Weights of a small transformer language model.
Size: 13 layers, width 384, 4 heads of 96, MLP 1536 squared ReLU, vocabulary 4096, 25.6M parameters.
Architecture: RMSNorm before each block, rotary positions, no biases in attention or MLP, untied embeddings, normalized queries and keys, some layers without attention, local attention windows, paired heads, shifted keys, gated attention, capped logits.
Training: a variant of Muon for these matrices, 772M tokens, 11780 steps.
Each number is 500 + 25 x the weight over its row's rms, rounded and kept within 0 to 999. Layers, rows and columns count from 0. Numbers have three digits each. The size before them is the row's rms in percent of the matrix's.

# layer 6 MLP down, 384x1536, rms 0.091, rows 0-144, columns 864-959
099:504510503504499528493472511527459483498494485525484521529530506481500493482472515496478468463521481477520486498494513532488499510471529487481515505496473481483494499485499503498528477526486497544480507466507515524472470510489502463534501517499517504457485546495519461489476494523485539510
098:493485489514512484513462546500501463531465509499515505494495480475509465552530485500480464524519506493493452427495510511494540484500486491483467452491504539467510473510474501520454467519489472483485472529548478469484508482544470500529503491469448500513500475528491524463507478494496512552
100:503481487481534483483529561482523493496452501507462484516512470503529444485495483503469506498473511484497470520493507510492431537495485514474500517481475519489475522496517541505479448510499505510475480456449468515530503455428505524504525521541489545486499557499508481525499510501460505517
095:510500489481501535477515476479533501504492539499519505472510512459505496499504506482513490518484512495512510499501495497478532512476483504518518490482484530477492484502498509517526504483521444477505533503566497486517532515486458491476499503530512531482466477504494512525527499464520460486
102:524536489517514511495503518467514539477544495476490503486481460491465503542532522508480514496522505512469497483483540496530517501511505501479507540529478529483500450466487470534474466541548504476523548502554532506503517471474533517523497499459499546508479544460490466535502483507485485478
099:491492501527520546478462489499453477485506521537525515517501528547493535515477479500520455486513478476509503486507517498502548476470529486523551473529509467425477541503506488498470501498491485546525499482503480549496533502517506472493482501506489501494499502499491494493486504487488503538
096:509505485517434485479475551575523495508478491540522454453506522496474524474477504502472497514487510459522475490479544496524496492479530510498498538490481497499516502525458523493501489502526496475484465520509509521514477480464556484523506481488496489568518486516493505494554582493490526493
097:500503522529490539490492482509535476484472497494480478478481491555509494516524497504441460509486526526508523482476491518497490511491542526519542527498508503466497420472487507469486499504534524514480497508487518499482509535469522490489479532502486482485528477541504506502437543485475551500
102:490489526461505539522509484460530484530475508452486465527505477520521529543518601501484512527506492444481529472492525545457479490513484531487473494523497496497498526523464492476546483505478508534530436486491565515496495493518483511514499490481501507549483469510510479542497484473548493495
101:513495547510463488486517492535484467489510513459515496532468523543487491502487530485549527512489480472487473548492544478507473466520496492521500524496533491504474486533503495527488505473506535506523498519532517496523512487530479500522514534511504527502468473486539486505501488488487449478
099:494498496495503491535485516449459505475504522483486482461491514468490501495476519460526514520496487512514486453423517504500552511484505486517472468489512535515449493507504516481528504481474499520501459529508496523508498481491457464443520510503509522506500527486519539455489505550445503530
098:494506514534499501478510478516500510506477482515505484533480496491500462522487493541493494493481516509504541525502534489522547492542506511485530479484523470522488512557563480512510465513541496469471522516465518480469524530509483517512518515478490480500479573478501517549517498497470484461
096:489490543485499491541519541520512533485507492486486510523499490560541449494489545512475508501489486494519483504523514505485528509484470511506478442475487494506499500503439497489498519472500502521535521525523453492488532519490435495495521506533488476511477511508508479498494483505547450514
099:527492481466539482493481511490537468502474535512539476494473487480484525518540491522461484489532512502529504481473529486515472486508486498432516506533495494495518482489451499489491477522518494513486495432472502533468495523508514476510502507509497514526530522518453481463499509553522535497
097:541502526502493535512496495537506477483493506515536559508470519459541493471535521469516527529513529486539450471491505486529500537487532500512554500518540463536478513500536517482495511489511474472532454496445528507531543550507521485499505513535538544504504512456528504479504524484505544500
097:531493529516505501513547539518522513519517503505487532516576509542508524474498430506458543497502493536517545500504500490498551532477539520537517536488499500465524512469509513496500498448514454462565472533484516474520511492551564509493497504515487514500486519508542516502572487484505539442
101:497513491517504472530544506538481458507492508486489549490500497527486471465477486509534538530509482499466506472467513468501512484493467474490481485516500479443443475486501489484521515443497487479498442460503505540498447533481465522519499508488487519487479488503456519483493511504492515489
099:526523534461509532455508516458460481484522464532522530518500531514477515538530539487486484527514536508537546490509563478507525504501509480506538500493511532520485459501521516561522474493499497520503512507445529558484483534541497459483490563481534533545489555484490483510473499541536495491
097:497513504493480452553536502470516496466502498523514488541513534477493490514492475497480494504517506504476524525526518514517464514521492521496498498497422502496518506492489529505469521506481527505482498495522467489491515499513493564497491486499515465526491565507537532485495555531479524522
104:455496498503483537489492514470471555492487508486528463463487452469503492517492507529457503494496503487485549518479470496484512540474504468472478503494555539515490499485498460497515510499477491467491464539471474477497510500446506491469505454482474448509517439493487500500505493522494468509
097:476514506514493453516483592489501521478525557519555492481484482511499491509470499494494471510520515486484500506491504442459537519533532509516480506504479503496516499476462520489515490446529470507438470478497500458492503457496518465502494510477478498500484510529506491495457480538491477501
107:521506516494494546541516544514473469507534476536508513528507543533528522469520519485507474512559541480478511498554527544504512533499538480527470493537529488496501506516524524476496521514490515521467489511499479507493521487500487497541521541525471473474483518478532522500499519495495519504
099:489495513457524503507516570489527543536505468507512502442450450479538489501475529512490461472493508465522495479439473446512503496505527510498520505472467477482477497502475528465485501482506489533485505480470512506566507484491528454461508505519495518463464512523468464485499566493471504497
097:504503471488442513502539488503524455491436487511497550515466454496485517482523478525570470462525530528478518512436506553551520533507519468476533492466499491488482511525545522504475449522491501511514482475542505511511515516532450524464489541496515519547523505519490508513500507481528457488
103:519508454495507479551570505503471519500465483464508531508543506490537481505492497517542511512519456505491525532482476480486503510514512479492540455476501493503539520485482520459501496508524565504521524508518491471507565505453547520527497479552484476471488519520524484515513462518448555497
098:511484532500488540492452465466501543507458494538494505491516418502536496482468482481490518444525471523518495505506473471515531496473485452491502515526490512501521502505471480488516497473501487524476539535483493498518490525434509522522489495475523519481525513486553530543496510474491468510
102:523515537521500488458483451512481509496507519492464490516495494531503484498546490517516555466495484489500529520509465524505475470469502519543488509499526501536536515453556522504530514498516502510512495516444532540508502506542504496509501483499496486523483555541517447437525501500482530527
103:504530527546491494509505505480504523507535490541471524494514499502493486499480516498504494489531468463496540515493492508484485508489519504529536482519509499530519520517507482474471524491543527490464557486480474500498511502494525508521514568473517500527535499485491497515509486496539539502
106:502505534498503495484543516525518537505514511525505525510490514475485475453443471511488492485499466506493522478486512529494466519529493517484504544511515484546531542489558507473483537540498514498503527503542505488533522503522471531465496490512523520534523550522516530555515518480498490537
100:506500467498461507494531489479486540461456518474532488487534526520503523511536472488454474514492497512471502462519511495457531446498529474476488489487496544504468491509545536484533454487508525486491471545486453544478480497470490484470540522503510514484517465513480487500497481468455485498
103:494509544478447471534500480506498468522471460503511533501489487518516506496493512465468519518537520482507491504491469471504445498452534480470511471488470492463530547494494500549501506486479465492468480493479518526526521481503445529505449491511490518492499513502473506478509478510534485485
098:510511512518542492503506520456451484504469494525476540463510478496535477488432476474504472454537473489513476478493450494509528516481478489521479504551519527544487477473525524516505485473530460498472514506501436489428515444498489497506526447468469461490489432467506548504527515487487442540
097:515508567531470504498489537501505489485496493496459516526513492525486485498477474511499477487499526459486503496513496508501489488464551517475528471528518545502514485476526486539481512515496485489521528562510478517524503536576500492481537476466521542500503525517482490489522524489486476521
095:507544493490450465481514495522487505521477437498505494461493484529475501497462508519488478534496514472486536491493484512515487541508540480480531458514487475506522529528495514478427470491506513535496520532549484432505466531522479505472487495522539506570519506450518476494506446502471522499
138:510582532547473504462507495510501492504515502560505483513508490524534488472521481514512515527503491517496525564550522497485521516494515498498511505498517509502502496483550520476487489506496510488537470516519514527535515556564559486543501510491491515516522525502541479483533509471515530508
099:521482484456538500538474481500482515470474490534496488486478475519484526469535490514510504459484547480465514496562524552495548496506513503533489514519525511500468530536456464520534504483505530500515480470512516472507509506526463517482467477511519508462487547467477499508512499430500499502
102:524526535503516491437506539518531481497498461490544493540457522526468481475513518481463554478466528507515494571499524527488497534490534494538496480518511516475517517496494500507464511485498533526516473502477524458501512503501584505517529517549502521507513522492470540504486505548493519513
097:483513482494502553490506462515465487498515485446473474508528552484539524493503502484515486491498458522524473460499488534497494509523537458480492523476480485515469489500483505530523505535473520524500492463523455484501525485495545498474519482505528472464491482448562505517495523510523513528
098:489503519506496513499473514534511479485486456505499503536516511497509467479534499462499510489502472518485513481494483523513489484520496469501467494481503486503515475495537463477519479510494536459532545497520535489503487485529507509454467501477516511494506499493491484492519497497541497479
107:518507519493462524538458509525505533493545491477484539485498521467503498452531487500535508492489502518485521510517540529505433531485519461553534476525496479545528476477504527513508515489522528466479463525532487523519496483540532461533550488471519497513517472498531522505493510503501498535
096:513542508522542538529571466475496525549486550496479473518501485519503505512513494537541553515476488521488536458530530490456501517500498507502488523478470517526543464499498464505461511540509537467465461495526462497488538456540520508500503502478519500570497431476499555480512558478508496531
100:502508484521521472496511494487505489443522478489482443490500525511499479488486450537533460533518509486510517457515507497510478480506483453476518496493501516467519520495482510474453480486527490503512481474505512485519449544487480482490537453474501533521468438520557521490475473489470494494
099:497506516516539537519500482515482497474480513552528486522535540500550482477546527442548493533506543551517527498519467500535491510527519542524529469491464506527480517510492474506488498487527507546498515512531523455530518465498584500555515583491517507500510521498522469448463509454491515522
104:501521526518478522507473522490469497527543506488515487522466533501513511479519509478531560539501507508515530531530547475491496506539489542522513493516479499488527497507493462478498503524509534457527498512476509458498517484511521512554505520477531506503525553572520531503500466502529526516
104:498474514496484497485547494473514526507520506483498448472512480524503508457513487502543501514476495470488524455497545510494457481538482484505523480538522549424507484497489458513500500514486468487490492498498485529475468502485462492508505511537472541540449487473546514523461456483495529529
102:513478517488486499528515465488518483503483569515471499513513477490491540487526498506483529537510499508501524532507548502525561479466479523512521520522537532501505486545516474497528508471446513465504527502530484487461495490531538500493537549508499509507501493453536491489505475500476507524
098:517501512467490475517465490482472497499497483497533485470544465520510509484518526477484484550470531502487486550478469531457477540466518519489482510514496560539522486477523513531470521470487513518515484489514475509468506515495509469478518477516518513501520464454493498501516480508479462508
097:494541473494524462510456513520492470496491504526496467468497502494500507489485500453476537446450454459483466511463502491524506499462513460504479501520494466447484511479502481519490543515520493427527492514562480499525517512435523490520488478481549493539468512551524489469466488510498511479
099:529533548499503512500551514465515483475497471502547502517481522521534495513510511482509512516494531523511513526505510466526497569495515518500532454541496527456571499521458511485489508489508477492470514472489477505496488453469572493518472488486474540547495548495526532510519526507483511500
098:490513513495527515531508481532453522502470501547490459533504521486486482471516473509502514542462495488523541504498503473483539485496467522489492433518546468521471473501501460485477532501530520525485513545489482501469482477479480517500499516525477477467515506511490479533497466490518539492
100:492528521507471500485527511496469523524517484526439524518500462531525495494526523487449527509463534539515520518483503475486496485414446574488463540527532490510489502492539485499535482468489489502480518497485507540480519469517491481539504521534522557513501522543523517525496465451496455519
099:512507514501511491500507495523483529482489498471475564484534551492450501492525472475460516481462511540481542501514489469572436556481493544479501472484536519488509509542502502468496486474508483518533548517488497535498495467513513497472480547518496510493482494478522480494510493506494518534
097:463487502479502509498515517529513507458520459523465456523485494513503503472512498497488488517497498514555532506489476472503488475555494548524498471494462486469494514480495511515491527488507500458510513483492512512552533496516471474519554477460514497530526482552516486484461504511535513513
091:490500504483468566459487537506530518470509523511541492447505494505528451489544509511434549531508476470536513482527527483491479483474499471475475502518492468513462458456494493486531495486521483473526505533474482511534507524462531502490478475528502542486526479518480491474477441460504472499
104:501494506506483493549502506490494531533534503527483490515520502517465525497510479531476512528538548500499542527504491480540520566517494468507539511512517502461524487482507540512481488496499495501516514485546513508485475498483481475489513506525498553511508540499505488509496529489499504550
098:495498437473486515468488532506501507475534533488463514470494517530540494526491492507514560512490468472500516507505463568484479494519533486460508466496487529518493523496469488531450461482484498464498526471486509515478507501522498487474544514492502462488524466501504448508512482520519484504
094:494517467509499510531470485543523494509537488493437462491501535488496524470547508492502468469524475491509465434484498507466489483515481543458510489497476488516530471481525526479481465517488522494483546509502465469500512483473496470511483532496453481475502512509445515514467471469512504475
101:474485515467509505481518480499513516544480501519483498471497539522459522493502501491567456521492521523504469512518483489505520548547492505610504494531503496499511508493552486498501478503514499493503455508454496486536507485504499551490511478499496497523523501454464474509516510522496509484
095:489520492472473443509519517535493516505536494549528502485465518509492505485494525489487513464508468505488477527506473521496489557498513475488505503477487493542452507488514467496524516479486459482504511493506522482456502545498490535511502488460481491496476472524462500455437477495475473481
098:481502509499444513490488441513481508486508507483573510456487496501515526465532510514517476512531475481530533516477522489487531470523492477495474514521484507462505527528490505458512488486533488467476475515552465463497491478453519485543448486489533458480482457506515535518506467472452541561
100:469519502525480515541502525520478512493525493506502527481515526531530461555507532488549491478519485569481477500514505526471487485495511490473508449524534502550532487502531478540476512500547518468454472493541521527443534508530523498466497536474506495481504514516527508503484468503539515506
101:490470501494512564532499483530458512517509445501519508531456530489508517503456477494498505464527470524499488505475532514513515461488497468515482489506473519504544468478475448500483498493532512501524543460498526513560501531498485489521527491515502510495526453500506503469493538494475439481
106:521489450474494479544437509487467505490493529455515430469503519526513512479524485494478463478500527514520507479497528488517516480493465510479506519459508468513502508498483473541494479487524475471450527512457465495489483477480446494452485536513463490479518500509502504484498484500489443441
101:493500481487504535497524467479511463520493467484567511504489501512496475504470503463485525531452492498517528501518498478481486485467473523505548489544549511492508535481553509513493481489491462502497499495512482488493487517529507500504503501497479503523469462485469498511507467494499492495
100:481472522540519506498457505492514537494460473477481468444477503487496513487479533473514473455467545499481499536497559496455457493473485481480486477507495495504528488495465505511528484483530524552522516482495526522510503498490466516499533432513492462471483508489472488480484519469499508522
101:531491546494485543493478526452533552465448490511478511528483559481523482488473494489511480469487569476515495526555513488511480544544517555479521523492517505507521517488514516503506477533481500507459501537482533515485533496494490482521496525493487502521484493497473448499516537525497516476
100:496525516532520493517469509483523527509514512505462477479482493449451504551475495466458481506573503521501495548516524491507487471513486513495482544506486506485511503490524419507515490498494490516521472511517497509482499520525490490529443532463496516500534466516501526528527525477523503501
098:464523473481505547505566504457469458456470531482437515518484503505491512495520482532511537543515461503517515481539541495467504491523502472484465489532536517511512529532480544510489484485525500521416494511498513518497485492526519460486486495517517500503490475513473500523491486497493513515
096:501507568544487469536505494554523492522487550469477469474527494436519508536447466527593504496528482511542523515485499476539494485421497513492473499527478519502525519535435492506502512552522535531482476490458462510492490481530543486481458534516507501504530455500486503544511497547488481471
106:504520523542535438511470479517494509507505509536499515527500521500522503491493523525497520531489484480529490532500528534516528501485499490468466525534476503494503499471518463509491521502522498497508516496524481511499522506488527503485524528507479521486509547502535526492486497473488514469
101:511494479496469506451472465509514535470498516525475481533478517484489485537481425514503483508497487496485474507508528507499496502546520526508531484549463522492506495481518560473484495468496503483481500487486523510503517521490501515495486524492529489478522495441490514490503477504506512511
098:485504523483489472530532493519482504527503496512515484454486523503464484506474522495506488485536461503489526492505543502515516501443498463528463496461523510485460489472461490485495481517452477527499486491489494476504533484517480518497506507489495529501511536453497504464509545462519495472
098:506516533528521522490433508511490496492520506500505515461523491499520531512508497504563520491521509493495517462487506491511480505559506507515493475514513573477514478527491489505515534493499526431515517502526487477486487491501493477500500551526462486533513484491509503524520516503470503540
104:542504518519490508502528477487518468551568480538473483524504509477459456514523501496502509518539492490464562464546505543500505517504541527525493471525493506441515509498477539451480514484522505487469506494491518504500519535502517515558491479527429500497518534531531483474537500466504509506
114:492500467464461502526481514502466470506478480490485440491463475502500502484495529559469484510495476502500486491495478511484503463466489509505457437532519516481483515484494490479457492510508492490488490472488480465516472529458456498476500506507481517481446483496468506504470481510510472501
099:526498472477511508502480450514503516498495497495473474464505511518543446543467514503555491431507527528504475491503523482478489498425539507490464519489495511530529491476467514513539499493530480474486495493511520541507471521472490520525501516474533505492459442490493484510468475520478499475
102:506497497500529487448519494491543458533511522509442519456528525443553482479508518492496538483541490526518531470492470479511536536488476526523462465457520468535509502540528498518532465489511495483507541506472479535522481515574473503500455498517524467463487508507524480476516523503535471490
099:520509496519472527486489554427505469498479513480519496497482523503485514494512535510507477492488491494479522497504505499489522483472529540518474482511514470494472504475483497467484487511496468528477515530508516492531518520517528498497530535465477483502488514528509523467538524516531452502
105:462488487448510482458519505507512468462496515443542470538475499513505490530485524470451508510512434488505504459455512488484459491506511499481527493513521525497478508474505479520453556505511465521491457455502531506460484514468476486504498495463485481513464458488475484486522553498464502471
098:511533541479548479486548470478474485488506499524488521539473526478459547494521550482495504515510487499510496446475500513472496506541535518494518461543482489480531456496536505454502504552485486509461566482538511545492521491561508481515489498480519496496529503519494510530532517473505479504
100:510500499519499475546503446535516530513511509455529498454471527507538524520511500528518536490536534470482460503492499506472512520497492456503515523495451494573490523503477475488476556522476496479485476479452473488530495513495490524504507474509515503516487477555502519556500513481527509525
099:500511510483495469540514532477445502491531495540525514507525502533519481513471467502544510476467516482507564477502518544506471500491486515532486521497489490463514508524509441459480515499513521526495495507502521495527491526493458486460474478519531497515486488520547509499528472509476526523
106:507519526508518523494535496525516528498521469498484533480499510510488508500472493506486486500515480517507516553511498514503452477557489516481476507495546501526502516485517542498520536499477501505512534527516497518499494534508531517493508519485537541498482538496502484473510543520506480531
101:476502488514496534524559526495490495527480505478468509508523478499547510482467524493491479462485497514508467488487504516481487463479465499476458517490511522543495480501458473511499501496499485519486508487485539475465527485508493477485482466471510474525485516476517496514531532500504482493
099:487482506469486487502486500513476505531521483540487495509531464475504509493501528485467485448481535480517506476515457469495510475492559539495482466519514522468492505491476509491468522533488511513482532528528522484498475486462535488512489518497506508496534550482461544525514504482468515489
100:482545506530491476509552484544482492493547517513514489501520505501497446462496504491500543500512506535463537520498542490513512470534522514526483504500534490490496513478514484522482492537488506490531511526514514490523471531517497533472510471485497491523515532508510501486514498522527490522
101:525515539489546468499471537511501493509501492499531507510517472484468506501529493498477499527500517536490454532498559515524503526444514516507529453503481510534510510499432500507510439495507530508483563455521529507481515520480490518495490510510489451518495444550508520502513494439505519503
100:521498500476505481525469464486513493499492464468501465473476510536491496532432495487487504525492479526482456497473477464482505519531480481473536513519467499432537447486546549513454477492477482506482470496508502524518513519515522494538493495499542512500476501468490510464507505482523520461
101:476545491492513498542526524504463495533535501559516552480482477508466500474517514532493551543467495513486487489493503486480509524528471503519496477509470496467450484484472538514467507457507500539496423510467551481523516511486519469519477493503504504551468464468517495479459478524455469481
102:512490517496482457447507447491481525479465509511520484514537515512492475496491479537485521532499507491502462513517558503574484513451492491463517509525483533530489500512527508504508485474540506511511487469513507464533529501526531514486486528463462559515509503490540535501525561435519519516
097:487530499496499478483464482504507532494504508536503482553489526489470475543490506542546498493502517479522486528487507492466491513474503494496476459490501484508535509484536466504504499469549514520460494509481529482525465486498485444534498497472536485498492501509494540514468520497517511496
101:484437485491525508500504560484516513504513512475553462518473510498452518496502506499491475443482482489485436507456470465525525482466512444518493472514485496516467488508511468493406420522562490506521498538509467552475502493537473538486498469480493524516511495486499516493524521524498507539
100:498483515530511480526500469533479516499488513487530502537564456478505521523499502563481519502534507466514533478530497474533504498492509500513512547537471526539521497476495490496442483513506500536513499483465480485529508498505520552503462518482493510503484492467525512507515501514490497525
104:491486504499508511486537461543495496476473489530488489452490547522473476494481544496464475521462502440508499488501535508499495446480522508457502466489532504491528523488478458523462470512497496498458442505470527485530462489448438520495535525489527493491502440521502502497477448497494447449
098:488484476460492487487513522518493485505511477495510531548498511470509505512463467563505524522508487484511515507520502485506535543510523505497538475477468515486516539526477496507503476485522525501479502499456490520510513449488519501521488524514512510505511542467473503457501540470497492460
099:507508511516503490547533500537490467503492484478481488497517510532510477494482477535520520499523507514502510532520507505530542502496472484529481491490500535504478494564480487514480500530516488496509502491490489467494510506549502490498502479454479550518473504497469487495507510477522508485
098:499498535540519503508499461505479461456512513531478449519501483510497498497519500501497494540456502498492515519507427513534519515495512516493563470530515516510497501517554478528515577457508490531493510461508495522494518511523525489508523498490486476468508469498512482463473481481497512532
103:506514517484505399516527482496521516481560481528536510519487509480453457536511540499504503509507521522516485543507490549468504479529520469481521497493494485536484490516502472514523479508496547476498499505500504505508518493543546493501536515506518553488520491482491510503477503497517513491
102:500477474501513512503500432496499510489474518502502448491483508529485512532501491466522456492510510503502497461509484467483496498512507493456437513484478494501455503462480481520569524460490503499458509471532479485452517479458511495477486455441474545506500480525478504474475496510520500516
106:513471497518531486494501496496519484513535494515520516467512469551509532509487528482471532512527455559492479509494515511527478476481514454499519488475529491470477459492451496498516497490473497484476484514482490477493501489501478473491485475514473520525513461482533485477478443511508483543
103:512508497521454489490520499468475495547508497490511514457488514531528522504510505476509543495445530531493533501482533483518495541529510491490495484501495512519539492504524527536505489516480503512488546494523499518487516516515495509501489517495528514484479479420494511502510561509523531513
096:476498469502535529488501496471499505485521490491479457515525513520494543461539510480455475492498512505499460470489501505466536497467517494494443496487495517519491540538522493501474514471469512495519475487495528480491490451459486486513463503524502484512515523525538463522494475545490473508
100:469497459512480525473528470508514459465513501501526494498527522478532492458528472506484448489483452491490507528482488501501496502493512515459492500491462488510488438496479491499477509490534486470421479504519547497525473465490500501510489514485523445488502469495478474512442502527495459477
096:498470456502515487496513509497465520467527473491514491510522489478487493546505522487491485518484524510494486499491519503493523479481526470487482434562489475469458451511454531503479474515489531525481481479467526530514502470538537455450467505446492488500479499455475484480471518481513490521
110:481460505515498463516519523496480466509465472458517494497508488525489491503500490497455470458525449467507482489471463488509468460502480489491476459501468487504487500508495464528509503495467503498540533511449478450511454543458473562474526418500527528521492472488466508476471476517463489471
095:486493562513505478489510490516504481551465471482507549469508503498557543538481490449493517500572515480470560503475499488499509509493483497475491445516501560482524525462468474508480468472460496502504459494502535517504473523505493505509528524527538509482475546505497462484506548496503523518
099:481498507474503431458500522545524467511497491520435513497487520507469525466482521484477496505468490458495508496483516505503434561502514462401488473466531494459494455502538526495474527461472483503548513458510450506509551503542473489494504486477506461510506488514498518482473482502500502484
101:499515526510534429478518496529528489450500493520495518483481494482426498479486464529481499493463502522516468517480509480466490505541484537513492494465508488452504499513496500481481477488470506460497553503553523467475524520528495504476514492504497493490503495521482455530501529511517529520
103:465466479471503534521483511504513506492519483459487491513524504481475540552495558475488502512444512509497528499473488478493413476522507550464441498494552498494459500523511495476524516468517499496478512480458457538511494519483465487518504500517501504546494525511524493475503464525474507490
097:480473508501490488541444484463462501483498510493482448440507489532505541510517475485503533519547479508465483474506536515494522460496518467477491516501486492476500487477537495476476487531509539528522466495526460478448513501500454465467473495483507473503479466474502515504506529535538506451
099:508480500531498441493506507509480516469517561510466474502488552486547515501499496491479499478577536479497498472491503529492492472539531507508511511490492520512516509490494530477521485471528505507467507476518501495501507480546501496505561517502491514477494494497470537508503507507530491513
100:521523503529481492473484507513519532519498489498507513492468511471494518520463493483498516480487520530526499505478494468494455490501541501501512500492511533490507563488503524495477467496475486532449449540523500508477530541524496439546476528530543505530495477544507491514476511527532539513
104:480478458484509481488502474487452540487459482447494450481471469491499517520520518507447462478492484464495484475493502497483500480574454492525533500464508479502466480490517452538491488517511502541501456481473488490517473474450496468518522484507498502504495495504436506525462475504486478475
102:533501569524448520513522491491478478535511541470466508438469521479493494516537507475530479518529509538507532480551543437496540494454514491459510478494519467512523471530558512522521496524483517458448464504505526519494508542524519527494522469520532511525494547475504504525503520514488461484
100:475514467500538483518535504473508492476525502520496482435496502549479499501492500446483514514526515489501477470503487473507501472466514489467500503495530534433534492505473497493509456492523518518493493463468485497534492512465470475509499502487498475535499476500469518546493496515476482510
099:490482462530510512504526472529513524516500475504479521485533482478497488497530463509546516516528506545491492510499517466484535481477491455505495494506509536489463521470537505505518491425496510506466490507483482511518460470498523493458473476505462519470473448488449421502477495470445512478
097:491472477519525514471503518529484471506479481506544502533528521524481510507453467506457508523494502497493489496470517505518473535514515542497461492458524495524460521505503492514507529499500492517537526461519481472504532508495484470545529498517477488537478453483526483478416529502495516463
109:531503526486474473503504477491506476498514506521537485518491497535503486520505504491475503506508537520482509488531541513489540526512504485447547541509522499497539525496511522506516491496533496481499524511500478495500501504534519527512479505507544510487543580464491485539472528486523502465
095:484527506501501545502467522506503490479506482523500524496495497505542511496501499475497498520485469477504505508504490519504553496520496495495474510497519467511497513495495481485474486468501496521452503523556478521475478536503476490497482429510485536503482530503493480526544496534499540545
102:507496522512518498504462512506497518486548530500475483555525512482519485498519521494576487544513502474499479468470515514523494488506522512517469516447512508553526486520517482528525464512492501494509495457520497496495506475458508523476461483501497510516489533471477509544498495502486502496
099:488465506489516593530509489536513455525492515536534481501470475496486497522519495513512492458560475474509517553497535499499529481495519509463492461491493522541512447488537501506499471437545481493451532479482496516529489487462469541512501514527514450491485530510472484488479486531479493496
100:510535498518534460506551515581519528544493526530527482500548497472526534467475516512503486479556530539528504513538553509479461556483487507491502479506490470540502512469472494491547503529534482523510499515508498498494488515536510508488504567508498523497489488533499556507494503493582530532
099:516520527486517434486533532499492488500474463476513514520481445484524468505533504479528496504542516510491547518499500444516482461483488532484531541478497505474499493529510527485537488559518498497496520466513507501470509534475523474511465536464569482468531534523475510505485506520474469506
096:529505520481495440488473533492539476524557458487514486467530484515512505545482523553543466534506496487509480488503512527495532507504511495503524494541498524473529495489453508482469465549538499521519506493496568540479496496505487451529513537480483481509511489516510512445515521500477493499
103:508511521542519473509498506462490523531526516525538520504548518527527511522512513524490499481541491493474498507440474495498539531492546504529489526511491463527483499485510573527532499523505500482498548494493536499503529489543522498510469524487481532509524508521523505486450524481466471496
098:491475496466532525498458496486496506529479548500529467537462509492544486472560498474528505477535500460494475509498477506480530496480512525508516520515498533471486463504490470478496513480466461522439464508486486498466488478495514506516484478505453509536527479511488527496464486493483523539
100:509517496484486565541469460483522508546520542460496517497485520476500510521475531507529498503545497522482478516528457497498464503553493515489502494436480499470533510499480475505520488481468529447508485522466513557503493493509510466530511469503496512486531547531495511529510497525516478462
100:486505479510449514533507544538491482478514480526518524500513508500521525507491454501506520483518500522497490507470470489494473485485467541489534504509512532483494514525542491520508515557501492505522541502491494496536484524514486520526499537474563499496471508507513498543515467539487499465
097:503514477497450468491532526564486491507514509489526470503513553517513471520509494477522483477481509545514484526471473482506494483472500512528533494507528528516527511512486482451461486513461449507479513493502492481489511529508512494507503505469502498489480461449528522514475518444511463466
104:454507473481498511480511533476484505488484470470506475505459472523545506450472472482559528466520518476475485493515503527448450483487459497528498521520555539536518463458502465454488487525526491488476572516509510504501513484540503472498516517507489510505496509510463549446475481509512520516
098:486474511532476532513501512491478471470501533455477506524506468497557491516528528525514493469484524479525536498435474468478506520451453496537505508484491475472536500501478506514496515486496528569513507464523498485475519496493504546516503488539474491516471540472514502554532515535546505540
097:534528462528501519540464527499518494492515520498505465523539498514497476496471508519536550498496493481506448505521522540499459501534518475473549471501508499511522544518563515475488502492471488513522471463480543492535503518516492523487521484498522504505477455509524495503520535513514521481
101:505480493481458489527541486524470512529503510496496534541481494498505527507532519476476510512482483521544516481496485466515492480507507462503494469446507497506423459501454499522533506497525486465511516488517468466520464481498472481502520530487485483521488481515499472475528514453475489438
101:485514528505490513498525504510518552487466498478542494459529463508461504469534478532490495535522460503511468485527480503508483522452579523496535512495503506572541514489484544505513541562504517517479501539467492495496496503495468467492515499556506497535511522545501513469448497511498498486
101:506521518502485468540512456502486487506545519494480526523512545482548505511538511494474475531491541500535456503554446522464521518515497490505502479501510529485470458466430513479455493478490505530488529516532510508469497528491456494481489479495507459476505468466513535487471505493504492509
100:486476523501446496538512528505500476524505554486512476483494528533534469533480510468491492525465554524513472536492482521543520494508549548487471510510530509527495491535530531519462531530508538475511486451532467515517501505472529493484475505503516464511505548544507525488454529500480477469
102:504457452510514517444492504488508510482491470456487477532527503490483509502509428505502496509506524523486485494487524488479489476495492506531467544493534483500496512529492499524482526515510518489484463506508516501495516487462504504482506514482502501492536482499486509445535488497471457524
103:484529489513502516465483531485525516493522512517464525503483494505497515513521514492510511494488500492476501468521522494496520482563526485551494502473474497550486488514476507520515484489523496523496525515492470512482526502445531477507515507485494476515516502503539530519455509466499561533
096:502482482496530457517507488501453468518508499485524498468498464537503530508494483517523495518499477492514496506477530541528515505535523476500520500519501501557494489513490502510498521488469529513542493481509551461548519498484518508483492491474477479501475499504515486490518463530501484480
099:503496507500466477518534481485513518520503452476485473484526477459519488487505491452536516566480518507507505486507498505477469495437495485478505442506511477473485469500508523484492492477472493481490534520528523512485486502490473551499518549568493540501476506522510531474514478492503510576
096:520499496536492539489516492510480468493533455534482472529524510494521513483482501511501474491507509494472483516516474505498502530463506527524510529524485498534494513480507501501504489482501523453543507482464536488523535525504512480540522499516513530502497540498540515529471531494472490485
097:518533504492543451525475421507510505495498495508533554474503499536521503532527500433498492469524446532501495531510463514491486495498447503477445493501513515497532476505494505502512489457490540509549507461492498506474487543462499535470490426509529510500528596531500556459495452495486497493
099:521508501508475516526513557471536490495485514484521471456464480488481490496559507511521461504520468516470512478512486432506503496483488493510543528522475506474495444521502487486465490474516504483474453502491499502490501545502448479489487545463496527502514487496521516495515506471525490489
098:485463497474518542509513485490495496487473498508521529486471480496526510542559524514505514547494490463533497462472504481490473551494519543536508530534475506507520469497473501506477502525502550495494535491490536490508487474492503470499496515529472499498508463473571520477458534491512520498
100:505502478506484474501536460467521508506510482538482491478495518498498495514456498511473488464518522471548534483486455484497566502465525484469491488526481510472473532498514517478508464503478503560497483455492487508537510508490506488478474489488481510506506540480489519435474469479493476526